Part of a small language model's weights.
Size: 8 heads of 32, 5.97M parameters.
Each number is 500 + 40 x the weight over the matrix's rms, rounded and kept within 0 to 999. Layers, rows and columns count from 0. Numbers have three digits each.

# v: layer 3 attention value, 256x256, rms 0.0754, rows 231-255, columns 0-127
# o: layer 3 attention output (transposed), 256x256, rms 0.0636, rows 231-255, columns 0-127
# up: layer 3 MLP up, 512x256, rms 0.0894, rows 0-27, columns 0-127
# down: layer 3 MLP down (transposed), 512x256, rms 0.0836, rows 0-26, columns 0-127
v231:435557494446469467424528529559471501495481500491517548509489531484538532519503527476369456540535454421536471446501489517541499543501464496540443548535546532518477516501571522514554525470497494484515466485484467514462493507480540480519486545528523481463550494473500465461494484554486558415483500465469493438378525532462502538506529614558489514490482508520506486513528489487499523487477
o231:528477462499565470505485431458526502539509523498597471536541521518454443509465464486515492458539540511493480486497522463529462445505467498500515560529487460450529505564516518559518471509530535480508503571510477505513552507462484464504498437549475470451538464485473407518481450480501464506474512514514521547569472437550492463499430486427474511466460542560546570439519490498464522544497
v232:494543472554497495497522492523487485509553478446542505473564479554405518552513537434516495476538461528443509489494553500474532569522527452550505387493483532405514524531466512528489499522459498488488490573453461484593507520483562523472451491526526466471523476561480489492538513470519489524562536569521489489529491524544481546584487512528534430485548444461536573481465510513411455465509
o232:526474522504493481511475480572482539449504503487501425503493422519501452479496502529502514551499557472559456493472497460487509548503530555491494457562477474493430528508521496478473491443531510522517470453602531527500520516508481514516483490488468488510452501480489491521541525527498521510455555477460488512496492422468497518513479565523477515548429558485541474538493524534598494401474
v233:519493469429499543473510537445448550535461460486469481439443521488465529567564503463584476517485436586502510490472489539547514482537520466546469528563584496494599543494477474450506472493584447516495487503529454460498475479492567507498474459483507457567563539546499469432470504498512438513510541517477548477593485549484471470440511543474505454509552487487467469540520488483543464468531
o233:475516548537495484541517529514530425428533491440534500510525465533491507465462464481403428496472578512484520581573505453543558553392493471506489521489451514504445443491500497471569486474487544461540523498499508490490504520551533531508495464581522537534542481478467543531528420456531493524445496525496558526549512516530520548500515460436526591537528491536474502500476477532509453551505
v234:550514532456506476509551535506464547514527552453468521448475443440562459488522432475468546472554530493461570515544510506543428511470433559485461455503509469593496504546404506543443472471577505505556499496549476507479493553484457481479480473506491475550517435513590536498507439598539447567502474526484489539493591529439483522494481504540423496431495445500512535438491518497473528470568
o234:526500486487521520466450494477535435512501481450433463524507573523501597521531460500495465479480456536453481509492535497431487479514451550498456534507538523435506506495539497476543528501499487497437502519513560523436458417520507510523474537566421577508460566416472511509539489473497475490491532438512635528468517550491538413547471492524590501490492580525483519464487486518468501489460
v235:543468496496497502486486515510540508486536521504552499534508472490479533490521430408459548534523503488482481536529498468474506438489565459473434478472497463510448525629519463522493504471538482455486529531453530465471490499541477514592488534468525509413484613528484536532466535491491574531458464477560518468538555528474548486491519528425586499572526482493482475524473573540514440538520
o235:473476494514506592468589470482555545550479528534421548537442538523476511487473576515508491508478493532500450410466467517502483519412504448436577477541451523509581497385545484504506556492455548516513509540579440508565470553531544537459484461469478487485522498434500529544480476497526486489486539473502447485475470508555475520507489486558489498484519538581512471465522496484547560480526
v236:480486534462520499508496459502549448428501493559487561531480549508517534585464550546459531491505471556491497502506421492491530522520485533453553479497451458510531486546454438543442481506470492538493505476547412595484555509572488462428496512515509475483425459547583501422564559510496579428461525495483463523500441453429455465462455515535435558541533416556570620516501573464530449533495
o236:559486526554439494508558555455488524545483485528474457470527504522524500481464532510539417499521491405484520513505513505539503484497509466537501512506466532474507473492503489510499517396500471518543513446383621499505505445512516457466513527439487486441504481456508445568515447487518430471525477546518483465481580468475491522526499528526526462528531530533479439556521504555565458576568
v237:492504537489502542536473481515484456517572476497562472560485487545547533455520495437594507511507513477499544546491518496509535481517478521521474561510551498474421440510461521527502555541459498553442497528496542453504488457489518505487545530480550455448515585568521503507481530590450414472516484457386450498494474553404530481524426415531571486536514474407460497540491518515506505492470
o237:450520468485454449494538517517515515539450516506439493489539492561494436543492495547498598425503575412549533456478541469517481523532460505496552476442480500537599508480511523451499448516487518431459498467520512472471547576508494450445453568488460505488526469483466483520493481484530572481476410527499498490521504527497470558470530512499474493598529517524477494512573500520538482520471
v238:530556513479567552463488519489513536574508506524556460535541515467561477539465515508511548479494515466485505506526512482443516477542536566446447534584456530478447529527509488497540491432473473529442488498533472527460506494551530503514519483450498499560495605473526579499457511502504486542474447479551496469477540408539530518461496540477534515455537545508508423463496532501476512568505
o238:495497505507498513462500523489518496518529476492468604481443483520488488506530491524501546417508457472568543510584524502472480495475462483556505510432510521532474509498534537527537544569519520534503534521489523457515470493533517492500495514443503492508539436534435463507463522466442508518529531518522534525467444575458503507499502481410521548489527549487481529484491478522519476483549
v239:581495493411539464462502459476466517445539541485490518466448567474449521444553436483480548545477463629503471486523449484504531564512561459515529516445491549456538524562500438489512490471540438500520544516490543435561472516563529482488515530437494438480446507500497455543522531489442496543484499559422508547451564455486530512474520516495512441490483487529560567471529527564473518477457
o239:474514446555450593493491519528473524526549525532538540442538480514468552558416496472485545499521444440483467488490468553520510472462548539522476453510490517544463422460448491486473444474511484505532463442487485550499494544517514513511437495465540530486494561441464565528520431476514424501562498492558511485542497492484445525486554529515413499534502478518462482515506458534570512462471
v240:473553454472498608485529491467496482504506501499500530472520500455494495506467478605577485591522514518487506489589490505559532537485460505431478425538452480560506504470509513491443512460556467457472525572491526432425432477509468596539521455482450468530476420499530551482510470511502570529532476486490515519517460614543462523376444564520489493513499494532530521482523438490428541536510
o240:521424475521497462463450503510560474470540492448580611488507493454488483469537514476496518412488482506506511472442603484433436522550533491505456483516514580542441520556493516469541525468431549508558556438553399493496465492445500441516461492453528489520464492526476484555513523447521444602503470521480497504498578569522490471559487448485518512427489501499496440482476537495479491512510
v241:523480486507570515472412499495486514498507429548491532485509509493469595474536511436533531509479518502521451512498468451544443498527437479534529453500542494522543553493459480460548530562509541469504532497501420585393579464510557496509572426555462470484415489519504585440480531577503549489544553466450498452498547492534489513476512454536511525524555575489456513409412491562511583515477
o241:435434548533439436587542493471492535520533570487407450546509522534479447488495491521511476465517532538464501524505529488510449540467491514454559492520592514477463522517507531493471423457501470440480501466544491534514462448512485496511385506476521472486538424467462517534474479516492475487522477499568466510553510478444577560493497491465499527467520496525505511544476515489523520472491
v242:471527488463575476559504421498524511449519432506504484573455486476593500446485471472495448461475476546517493537548486438552525473523475542551452483535474458515512509545446509618591578516490499508451481509506489539490455485526447501557469490516506480520443461482508574477436516484561463520487500529476433587445471513515423468459518512561491436420531524514531469443486455490506443476513
o242:548485555502433454409487526500478526501537537438555589508538496497408472514550488530465595462471495490494497503499461519503537469546538473487508472429560528460417546511493500470449424546530550557506448479560488462428561465515576501461526448513519492514472495513458486582561528476513515450501468448539549472553480522522440500512378534436474460509502532461467505528476527502486523481523
v243:452488489487565439547455469487486564441447544464490480567465477483440480555403590466448543535449500463439526548488474605471525504419543476531494460465566507473506541476541530532486525528472517490502515454524512517506484521469559527481542455488544488554542530467517569508436507560522493528551559495472547483562531523487519485428516492386555543487540495503541516507484545423508479507566
o243:489476480493485475427511518480523498554503483465459460439534482522528514474572443544481494490501498577495503487545466472496545550526414479466543471480460477486556443488453482532533559489453453454445517523428475456509516506528428498474463485518567553487512508455471503519443528520589503427468489447541451494422457498408446533536531472515479516547492516542539492506495482544501537503527
v244:543531473551519450503419508513493461482403533567535547520459527515475555494480486510418493509480558528513493515503477482538514464449548521534544493479495458496533487419507410525555555525529490526465516470462500529555503453492554460532462558463519473480458497523504467490524504487564497541564529584600443505561482542509485376551502500472480545516501481555485518475521441464533461532561
o244:466473511445533481494554505570502412519553498491475518516582483479511508518456504546517486459503466526485526476556521511495495481520454528512545533487566478475516524562474452448436461432469479562503540565534487469501431548517523490565579490548510495482439545527547505528507547539512500435393558466452524507492540474468421533484514475563528467477443496512409479539485504510468493497560
v245:545505602474507517463411446587527519398469567516482489471491462500515525517526493476424522589513508494473474479521495546496484510467492509439460440566518534456486509554518515494462528525490438506512427504517492487499517502513573481514531510452427513552501493468511501473525484485522431587495458485464518559514466508517544541461445460491545524538431499474541505488458529498491506464551
o245:458539439575501502423539531520518432542531459532467472518502487551442504524518507516503525479482494549506464521463514557509431529505519539452497508402449443476509442457426499553524494555536514525464569576569482505491541519486503558493510518482526507468485511514519420496562496507526502465528496519539447473467544443533433504496511463538510521494518546492456563509576406550510479486500
v246:443459472437463460544480499485550481510634511547468512525470488493383496512504457456429514466492594483527456464438531449517404489411475541467485459436527482482470489485493526482510472480541540502518570465557523565528466537491515468448518488456499507586482564421444459479500452518549552523456537494503506408490529535532465506532557460516530432557561548495566432503517516463508552491459
o246:514455545463509521431485446567475550509422509500520547447561535511564465459482490520539498552562425538487513527514510491557500563503495486549545534534480518502529457485522436480511553576480516500423483467380453470523503467587485509505506586501506489535576461522508530517515515443493443450591484518557493549509453517502508518453496547455460490476490465545541508472502506537472514486526
v247:450487522533440547524512489546486494455542468516569480538521479548411544505501490481490596513529439575524482489478506537598511566530452546479522463494462515488490539520482495503527555523457488555493464631482523533508432512498587500480514544452447537421453528518489517528490483424445520455533481546526457455527476510555492465538454532477506548547578477488549510528522476568475376470488
o247:530490441478527539541491488461538516524504561512443518518486467520435429459485501513464523497456526440470541572495517509530458513491527527492499529466500586519512481429516527539494462469480472459494485435530493507545538572479455484561456429493519538466527453557487576519536483551500541469480487525509479530494509482436518502477525518503490451450506501499549417563487452529483573423476
v248:528552388431544468512479524581543493435466554524463549406511501495471526477562510512452471465535489523540489435539475484451466466449541516508501419422488513604443546491481525437547519477565441480521513482558504515514518506477568508525471533459449543480402489467430513578574492559477536443480525430447502425543485566483521572456524566441569587494536474504504517520443502492521466460571
o248:535476530407429522503583471542495498551475573510533452508477501475461479481433513545533514468491541570535420478453527520520511543452439479500471521473526481483498497533443417548492420450485459441558535415463452522492443430533416490457498493489530506485625527480537444461455507462560524515513466519533519478610555503499520481499452473531530431494478537559507573507556485547519554557475
v249:551505511504532485461471485483481491529543531509479476547494452470483475547455536457495604525554523489436529518463497532491522466487580533489466527522465541519462434525557512494471531544507505567529510569478545382462498503518508482529497548490408535429501407522536435487506562525550475457541537529528417494523512415559489470508575543601516474565533495497467458508504501505517472515540
o249:507491479510479507542551517487508485472519453499515480402446481540511564528560476482424506511482459527524545547496541533504481512513466546449464523485493473467499539382448551540549519466479485526548435399568464487500544567471497487541520560483516503456488496443523467475530490522450506494491493495492594446526487475481445566509514541544490510495459531468536448503529513502533464483501
v250:507490434442489504501447487486583387594525536516569505537485473502504466504551510544530491437545447466492496486476570481481506420423594545457487562492560447492536563455479502441524489537479446494467569504510585482473525506521524450544489497537420488490515500560525510539535468475447512480458482495561489455484500517458469495505447552541444503515480566449473561513406481494473504505501
o250:487536558457427548512466494493479543518486511463529452440529520468482519483558536498521511470428541452524522475478526507489485462550438498490543444415534601511507414531526468473472496411461482504542424478567512505613508503524548514518465479482573538504555437481492425453491529472524491474495504544513529501515530529489532542532550525466442533496574454543486518542539512506493503528478
v251:537479448499522479457620464579510475485499463513416563503466547504453473511515514501593589463475496418530526451478526382469560501561520509554468590553491565515511474493473533462602503421446411436470549472509550472520514459531534410563504508585471531420575578456526512477480513564450485472488507483470467537548472556514503419473473555555569499469486566454466434444456416464539478436509
o251:517487528456516445592468373569455452472457573446488473546474476503569539573499404538453446544561483504497494524493530577485486498503457550476519520453483502493463488420543567515510537535482575486484472453448484566490398504490499510452552483481533560517455433539429535517458572479508487536426476474473557499529527489573549510559526464478418527535596467523479581488518543537473539539491
v252:506469559481506494479481479468517532492488531555503514510545476520539557596451536440489491512519552390517537477481446469497470457394517479438532544510482478500520561491479550515502504514494525500489432545478490504483522496504512533598560461513502496525478517470571501478507506532538411463463525489561518491469463467542498523442499537496534503524481437522523478509482463547529466482550
o252:537523527435521496468440476460479453457532397506472537512463466503510395480516469524486488470503504632452513544479509477541488515517463507487517465502536494451524463529499511506501518539447445537479510420514497425468554525545487493488507557497537459478534441538525529505491475577495557507494490513422507488485504577505512427491460522540508498483522508521499503501523465476505535533499
v253:428458532514520539468506541528530497487464511523519511614499480453487498421545451505488485449486525525524521442472525499433499484564490509527517532544528540525537456580571545527478532438505460497508444535446463488482557513561452493497486470444480416527548489520466502487530520482547424510481523523483466550500496544540503474483477586525494449502529553491531528507496552518528493554526
o253:534477520518463442539463588482445519505505526495456513421503495527557474571516556465542505441485465519440513470487476516507491549554525561497422481513485477455452484452498490439563535534457561516543538577551438460509474495484454506543513512502497445491445510447475570488551417551485539566539466529479439543476528481433444498553512495448485519567459534447529424503407467465545490456545
v254:443500464548512501413512481531497470506527495504502556585497514438460502544470550443597451480512515440530517438429458500398481442534520519535456484523494493517506480506518479521487572541585556475494461483547510446509422523500565484463537507498476561457487492472559499496537559487531518493485493533489469513538442483556435547480450438519442526583528511467526500468501465491462535448490
o254:457517504485454496512514481535470444441449541489503414502434522439545476497496464495511505461565485492473460484515559487507454480495449455518581576448529542494482499498503490468467478527447518479559531499431531574490507437480489501529553519471527468456558444537480438540490479514464541422460456492466492447482511443512549536545499512449524501541485517570514498499474499525526464602517
v255:551539457504511503464478485502530526534536503561479470513544481538543515466522493520471510519514445476450458493596560493487501482582518455442485457429554476506505474469496593531419501523516551501509527486504450559509485497440478492551526479479505441456583526541493529484473486531529459452411461470487478454503524470516496460473558551535496500459503532514506436467528477553519476490531
o255:467533528498465500546503524461426446528544509441495542451441484507467420507434523436514478526489500525475534488475472487523489546490493503518476544529551513525488499494484520527582498520502515462473538470422533474500570494510465452486538517510524533566532519433559503517458478483452503397537515538536475565516514526442490525507434500439476475485516474457539498520510530454445475510451
up0:475500459516520534506487491543570569513509489564590518482544505502488564477475513536495506520542506440499516488436497518442474524497539464529408501497547501468490521536548521542475470507499480549463480548450473516496488518454538413477510486536494434464444533546532537510490509450466545508504533507543459525545459483512455479470562474526514508461426482471488523508538507481488473457549
down0:539453492498504515523540544424479456496522554488427485502421483502568457513514509523491555573465478497523476486514518466470532456519484510498515526534498494511518434468457509520526482465503493483547550446470480558454465519532495514475482532455441540409494521421534486497534509534554488490510468481419494473455554446513528539540527530428488501439468531548461458477541495504509453497509
up1:492450519566545487539489390468560487503465460575472521538470458512589508431505572542504477542417596488517484462477445457570501490402621420536465482516497563534479653475408527566536527607414609464472541475461459429507421628493424548574433508592613464495432511511553576447393482437496500522442635597437492543477569450505521519421392454514451621502586542591568504518519434544527540466483
down1:460525515493618538475454519437377481437532485454448436459474470552454483478493481487442410564401472539479545487573528689551469431432486547498429596541479510496501553475473480477549570523495563481538542521535499516543452585525575550413505495519592487490460401517503533487460463449560465487506578616475500417549426524506465437427549555521444518524491489472534469462609527485560477489502
up2:473464569622517508445444446474524456481439458521520461478446534507584496527482466494516574538485483467535488514472506456531495517387486544538537484536600514532414522518468466515552452539489495515529522550515512455489489512502485560462548541553540457547484487599522422380445574531529421455451437517466439500485433545464566452540509493505517567421638505463501476487521514541500539498544
down2:564502511556541375464527494512573531473404454472432522448466493461451541546572516464477443472483484547505398440489457481526510467486383531553552502562468487486484516505525501495565473490470493569505493410648482518466499553504497549411508498564436596558448497528455517485504465537488457470505527577487487500492501573506404408483412577488513510489525475482508555409473481533523562481489
up3:448513446476522505547516568500511537486461441540487557535472557516495503476520547497455470533451491494528565486560529458446481505439543485493519486470511471512480491436495507504512481485575509509534504492455493515543516481493477539452451441514420471493433510441497493496495450480491531501491405497493469495500550487473558539557553466486580477536455447484462468532528526457644492556545
down3:500409484511497492511460430477493474460506545539500517430544473525508514564503554478501501537527465465508420471545456477559477515563495523498451513517477477536530482457520517592525503565518488525494425529516512505498525544507503458464522499482461457412521474501451519544565565492484521500479487468502466492494530437503516539527484471529484479493490447507529471449531500491434415465489
up4:507446516595529492545487514496412567524466482517513542421422532511559495590513520517495470531464497463444418548504506532473476489496495409512490485497531468500481476500481464516460522464538470554494486520527488588542491401551450464570516548560494514501489431441514488498567529499405432555558439483501462529518539504496507512509476475507512525561459507543465441553514477485499447506546
down4:523507526529546473505561507518484541544442424506463516510510540464491471467526506452455475536343495487589530507468486509500537475594492461479523578607531485431521526465426548498512515483510512497503549481604514588436455502454509531433498571533526570533476514470497513425563491494573506496489448495494446522514519454507520523481449569546430525465490507511489579518498486549483501449512
up5:443566471531516483532498569498581519526523545518503585487432580487495570485524485426524481479502488543460457462463505494548467501478471420502475527443543499530524493494474471600573515490543509544523415466469438428544572489502452408461462496463487542570488511473539478498536478426517495539501518467514470451506478477450514402420510456453543574464516456513528563444493463515542474441523
down5:475527497495559457567451455405491492476517536429498559505420472511533474544560541501430499455532531478479469483437488484481491564536539492541572563518526462511487501490508538532519447503498529513553487514529500473439519542462531521553566553562447558519495520530489517484508486549474499608494517487482454542521478467482527506523538435556529436508515478512498468503415373510485462507501
up6:445480510459444460476544519458484434347552510549501508516508609467467456509501534582540492485509552521467543562565461486455507520494480478508505581466569409479508533581438532543510564475535454386452475521469493440456532475519494471497446512482500455552525534439531497504463423550472504539596491552560527463554467513533494529514459527476511485522458511499446530501567426495460502514500
down6:465554465543568462559500565481483465516525497464410490549513436568472602493551511527515423538485485568517505449482502461538499439438519507498519538517400411535486471482426510460580504517479515510509517412627475545507495512414464479493500403474536511483457494533444559521473488482509528452421473509481521504520506554480484484547540578562502517514498511462550479406485570530569462488499
up7:520509519477567522487515526515443414497535425498471521499528495466526549521540477452522469506499483529498540392400533556521521461518507476501411535511469516493494516344535529521564502497484518498500498469487496525447526472484491422439528580512486558522390521486491505528475463500466490481483530494498525492509468509471499515493467551489539545558527493417519478417488470458519548499516
down7:480493427475475461445551526476497511457542576482602519490479495567466528490498442467487584460514525489519493526536443483472471470486433503521500516493512511514499516557494517444519469506554521561574514516439496431582491553502576524520508588473456507489597444483515467463497465510485426470480509507464440538513536477525507496556537445370532497542560520511415499548531529494559520492528
up8:460522495461506584448567443491519429508508546496516521508468481496501483508494586523525489501532444569448539484475523557519435484462515525511496533504437454472444534494511503602521434497445535535504533594472543428483477519492484544496522547534458569459547487512525507508452537462472533489580574478469513508484454483552507473438523545551556506474531516435423491453568433532491477510449
down8:503537460483454588457546552484519511492564468537493524545540522437425555428478490504477470485545541449562490522514425552464460486498539452547497460502506470450478520519493530438425462539547529512473488511461532462481575478531509478444518479478523513519560534571536487450514517526542490501481486469487569493504514536531545511533562473456481501489451448493562562493509476498473487545476
up9:464492504566568505511536520545483471474489503500533500482555487492565467453555464461489491525464502543493472507526541541483540452450428492559495497507501458512505583539447535548510445507534467494517539566583515410457527514466522549465487503548501555498495530499510534481481518464462520537440508535498414565472457538489479467471556560503464491454530530461472479504486409529470558442465
down9:441550492567527530507499527557548585500488503554489480558458498495496550538470491534534551523471479499511489456535533486486465493512450492537459535505486511545532512437552546503534492492520453526523511466495437543463459489531536484456449526476432473448474533470508459510497544463464586540453480548573560501524543504570524475510431543523513459582488443556450524466464525473510445543610
up10:511499484494511517417503452466501373487521496428541594507531493484479477489597492540556473464561543537503488594443500588515504520495521457548505455523532503501429523504498449476508518458504555521497551469540474532443492515435523488446467502526504552459569576481507492440489550497559538503537495392528500503439498525519560431482494489487432527474493454551559517499517462534433426396499
down10:488507522492480533540564477520530446482522440499516541569467497478502517500441479436487533454494519444461460484519439489516522527480422527449558481483489453618446517494545479520499523531552447503452529465500478454473522490510530455415506503464534489454478555520505439491475483541430511447437552503517482523449568467464505542476550501599547514454476490536467525502516465488504432482537
up11:529510502468549508568454493525533479476505570539508512530484515478531496518521495537527431512506501545478490529509478559487540495438455449536438460573460495558515580449511498498533547469538515571535494538527451451410531461439567462445500514525505478526492534507486575447445526456570526519530493467471482440564542440500530463504451526518536546520491489482506414489550417499467500493537
down11:519498543555502493482515444509406494582522493500493520457491537527510533478532514511513522519469436504529528530521509479511553478512493455437523493538513457502613529502453482504526406522474437468539490544528522553466465489496492530475514571547502559468532457477535462562453500509540519513457462435507484495540526490497378515506557496608437572505605514464508559510505526485506488507447
up12:540563494501485565452545487480522501461422505569501593529538549536457467482503476579479580452442558551546452435537423528527581524498458489485446440475426468489520490443515502508518441562612558443441452489464532483536428406526569543506558512520524524443553542453537503472501524496468498509492487437423495483502496481575505439500474545471469489451541500416567503512553463521446585466519
down12:508526473493516551496558442512473537480486500564499460488549423496435497520482504529533416481533543451538453592506441457561532471518492461473576424487483484536466527466512580476576588440484470610492486488589513519573486454563533510443415519533477527587441465510470489454519442520580529522524454555419493497426508536475483496498521509502507558555478472487496472544460571495469553554439
up13:430479583456497577469504498497547473442510468531516518502461564457447523461445539463498470462494568505452548473513548563483508488483454475542538536484570498512413460425461486530560512467478507492504526540537466483489505500549475557466530527447474450481491558508501489615515491516450426470541497478552458528510444451503459447529568502530556475476516559481518461476498484546467494489585
down13:494520491466501444537432449456498448457447515522611492559514425515507462492547466556501524517459547500475480508453518506443577455539482459444499503486549466458479364562458490504506486516494574463519526496475456550488569514483504554440517527551533498494570513556478558504540508423514550431460503495465429493485461538476533520437504552469504553552550449490461487594479448467443490467606
up14:496551561515434559436496485568538526523486539415521492530481479426476480544525501501480486490424518505430504397517559544497475501489457544474477599561496472537493490495474511461487448528562586458483514530516486474582450446495542517507511488417507500542561466416485419567437463494456510508473459509485523468553566463456502546472450552557539469521541564480542404481589450494530547460458
down14:471506501497449459517535486522510507431516507523506487454484471493521520512542536562484482590600535540493557435531370557533498514516543481483588473516468574483485585563547552477526501546527439565498514577503461514529447499491453521485469413553557512422516504454484501497506453507523469558472468528456570448484432537512518483449518482486508567468542513508536471498513506499460550510453
up15:519529500444563604540483486514513521460465402584549501449462564469541531532451520491475488499521491518481478508437512525514527539490491500521494488499528443502477486548455517434568431535485535460513528471526482446526493517555433502478538481491544493454496553571450421470491489473498481478473469459518467522427395522511558529525494478531485533498402576521529469501472482492486543527477
down15:476493549545487549446512452550517506478566511444519515467533520467466471510507558461425492448536475555488443542577445503470493511494463425494486527469516484455497511464573522498495455445480553485510496523510416465461423514497455436496568539511504535492502553498528491415502493455421485564504460481494519522504484571490526507513550586485500515515576580470521530499504504573499452474481
up16:436541533469434420534517545501522490541477467492451491561484514503478508502494519588436539506479563471580529549571434554477578513483489489405476541440503515525461470590534477527518516393578514505498478494525514508505504465480563537551505519516500495477514493513446542482470442533485519487402449493561525511510470491501476435494499534506509534468584529513431517507511436538443581467514
down16:559453558504485594501410493469434514476497514457542461446448562517521509473532468468571476504490489544516469498493497501461544489542506500528494502489555519481562478440472462518476514569415520456538458541469517536495472490491521476511479448425455474485503568507524454480460471516459475523485505517481471532461479504529481490413530495462474545505530555468498470483536481504534481442520
up17:493476577512461421482527512523497548517574500457471560553585438492462451472507451535491534494455516579501477550453533549479499490442509542550526481448476525476547569481469458503429472460568504510503463506540533456529503574507510494507496537490522548431462453427493564579432562480480459518431518542501619481504483570493518475520494541504483436467485572461493490494533513570489456441520
down17:529506500496485484493495500530523560497511502488485481523507489508453514445467444535483538428543509467429517474505507404538530503495513533479515502457457468470438552572501543449582512478565529561536564510463485517554493542479509435517442543506501483471502515538431508479493508533593518511517528490461477510541477533419494463532484471517551455427517538573498525506550483449473479431471
up18:521492458503530438520411455528512542422483452528550518452576458500464523513434565436443550510493533506572477493528536536545443549484516600520522497433570556482468512524453461536457438461552509479510478541542449540478535472520473459517459507551487440569500494468525490586486510515531538547518487503510480497496542501520500470509486509522448538510535470571499535527556466482468470545544
down18:527541526530545485505484570510387538456533499497502521539491450484464515495491533446512533551507543525520474461587450570611450515500475504460551523548488472499476525500527558509495542530514526475531532437476422443476573500496495555493462515479410444550497481503461549526489466575478449566517475483525435446519522523503551449479452501409540404493519471487505492449519499525458470499527
up19:549496444443498451464514535542544523525475426530460487494472508465473548492506494446449441508514501535589552565425575545539506539537464484471502488593524570487475567534573520501474522544474475514474498439445471549571505474513501524477491493494515510513407513514551511479393535538455497483487533482534520460568531482460467474593539458586523524438524446472489558503549467445468504544473
down19:509458519517544430521554531485527505523482435509550467456540486524482458518495402431441423480468556486478458408484571460527541555532497480495533501494542530488561535571513532482489475479542468508475472445453528519473421534458566462474518505478440475506524404497400499538456511507524528549485551433495555495552532484482428495519620480494545520496529464516512565550479571469436485551528
up20:489526539515496484480449532457556517485420528552557487440501515493524560493536519456502523565488524475482532488534512484475546450463531443539557393440516495491458437509490493435462495405533488534456441505474498481456510411478590550565473535510452504537525512458413456456533444568483475462419471545450562525485517511470471395473522524492484507551525516476492432509520515599543508470460
down20:514515518527539504471466439497480524475497519490522467501498514557560516537459458429537534532514535421429476557516525484508491489496532492487534466539482461546490556471411520500524513443517499571455455533463460499468521489448555444458556506483479459492541532463495485474458456553501487482450530488499548446542471545542543454457497464576489469533493446533473458592572489527526522547535
up21:484444556468474467498453550562586479523498461451514459522537566564485552458507470439489513475400435481457539532556447494541385491527517514482533479516532542448515494513525509545579519408459541461422504530475490488462430521535446532585544437536504579485533555484503514515479524502454440491529463474489492484520532549543464489504469473503494559519478585494531507496442452609421561523502
down21:509446536456554515471448487529439529485467460518569540428473462549555581465492551506494463450480489451576492517488468466521530504531533558538447474475487462463576526512560505477512511449511450496509447541542506447533465574555551450549454488475505537608436504534537494446461478418499543540496514539478485549491445550422461487456527459547549550472505467475470458470504409515488497542540
up22:528483474512441470487440579530447499547462436467481554475567516500523440533529548446503499439451499543506546454536543476485459527549434469504551449466547533491412524583444479511502531481468508427495397656517508501501456413545400542524510464488433452439575572416491496349512506585508512433589480564479523428461583482570543411539469474452539535489514498511506462497457467503553548526539
down22:517504445439418531399464485497492516556488469548479503510484483474557480475476566542513530440511544546496568516476511504433531517508484510497464612457472451469511422504526485458556442402457447476534458516446597519478569527568500540534418531476446514433455529521436478439520453493476567460471604472500411459476482563464564579524599468441539510511531555457439436484583495490513504447463
up23:499476432430528472442522418479477427516505513375541488486435517486508472465568462447520509433423580518532527544470542504549443473465477474530491551479590478483465499489439503544538499508446591545472512493529529530508546505520539437568525416505516520488473507530422480475482480508491507565439533495527529516506479482477447519490409423517440529529506528462485509541495596478483498495507
down23:422479485370553488578520535493489482474480532508604443600501483533454500501525543481497487485516456552500466529512505490508472554511482504478505525508538561495478463500528581487535485537466475580493461506467445500506430537457440514542395434509425548487536424483537519460441447474455481545558583512467449501480504534508513483523436539470497514599524543514450521479452419516480425506590
up24:497520435530587512479570508420493520509443522556470471571492528523462500501487392469468534505576443432606464495452468563493586467455506486435532485492463471496495550541479473508503515546425533470405490444477512490541485454506517499490481526521459491542483461554426496549445521403442487498492575574443643424491424514477513516495508492501474491568436516514448524570442434560494584444491
down24:465517490483484534500545558554511490494473577527496502470471495491482546485502528495515469546531514387589476536474440504513432459494463475563457469483450544483455554456513524530600455502480542499453459497519521425496470466532539504491438530561525531537441508515577481473442495536506511481507469585472512454404478492477436505456494447530495549520456476574529573537494492587510529590544
up25:498477484534537497460475554502496506436460502458500458544505548485495503483549491511499557527443520489515500438483534526469501474474499516485492409549469557409512547511481489522491449443527447508532508502446491523491561457455452414518508449532535435447482504558486495454532619530482503492509544511509455466475538484536530498551520549485472536543443459521526476480529495554460481507495
down25:466528476494477537580567498486523511545520482548485529458467465525446425486524556513451487476502437541489475480588510537449452555512554527504439482515499510518474457456458494422531468494538486474495526540438412549531391445543541431496518524524466537533481471488565549543562488508585480438523483463524511484447443551512476495564462531552518476509499515566493531523551501517492479462525
up26:530520569470503494472463582397488541525491457448403500560520430509572509474440513472458519515422528541508447502512474517417451474432511464550565511429452496493415576414492551434518438522497494381483411514507589511488455583465495505432437504550506511504553566510477435481512489521514471504555470497586513535500492544465438474502534544541541516519471485549512475458462465486471557542466
down26:440515606516462499498490508420467516524514453492489451456529566465549539464474543581505445420505449575503455496556510533498503415506447471460539564475461449475436511494474473550537510466504540505451476501561522503472434543450435501478485537520467446564624531539509520464494472540429536517464554493484449502566496482464525536538495531579510486561456484503573612563520461515429490459504
up27:569519498455512488511513558503499524517483514553495475540461507537522498530508505526496509511515439463522514514445511540483556487543490522502499454454505525469540487524478433490494497556574425522500436506508496481457508567526484497541435463501483427538437456486468507474459540433535462530471390483507476516511442474478452550512475517399491544607491491459564516489498499478523447488428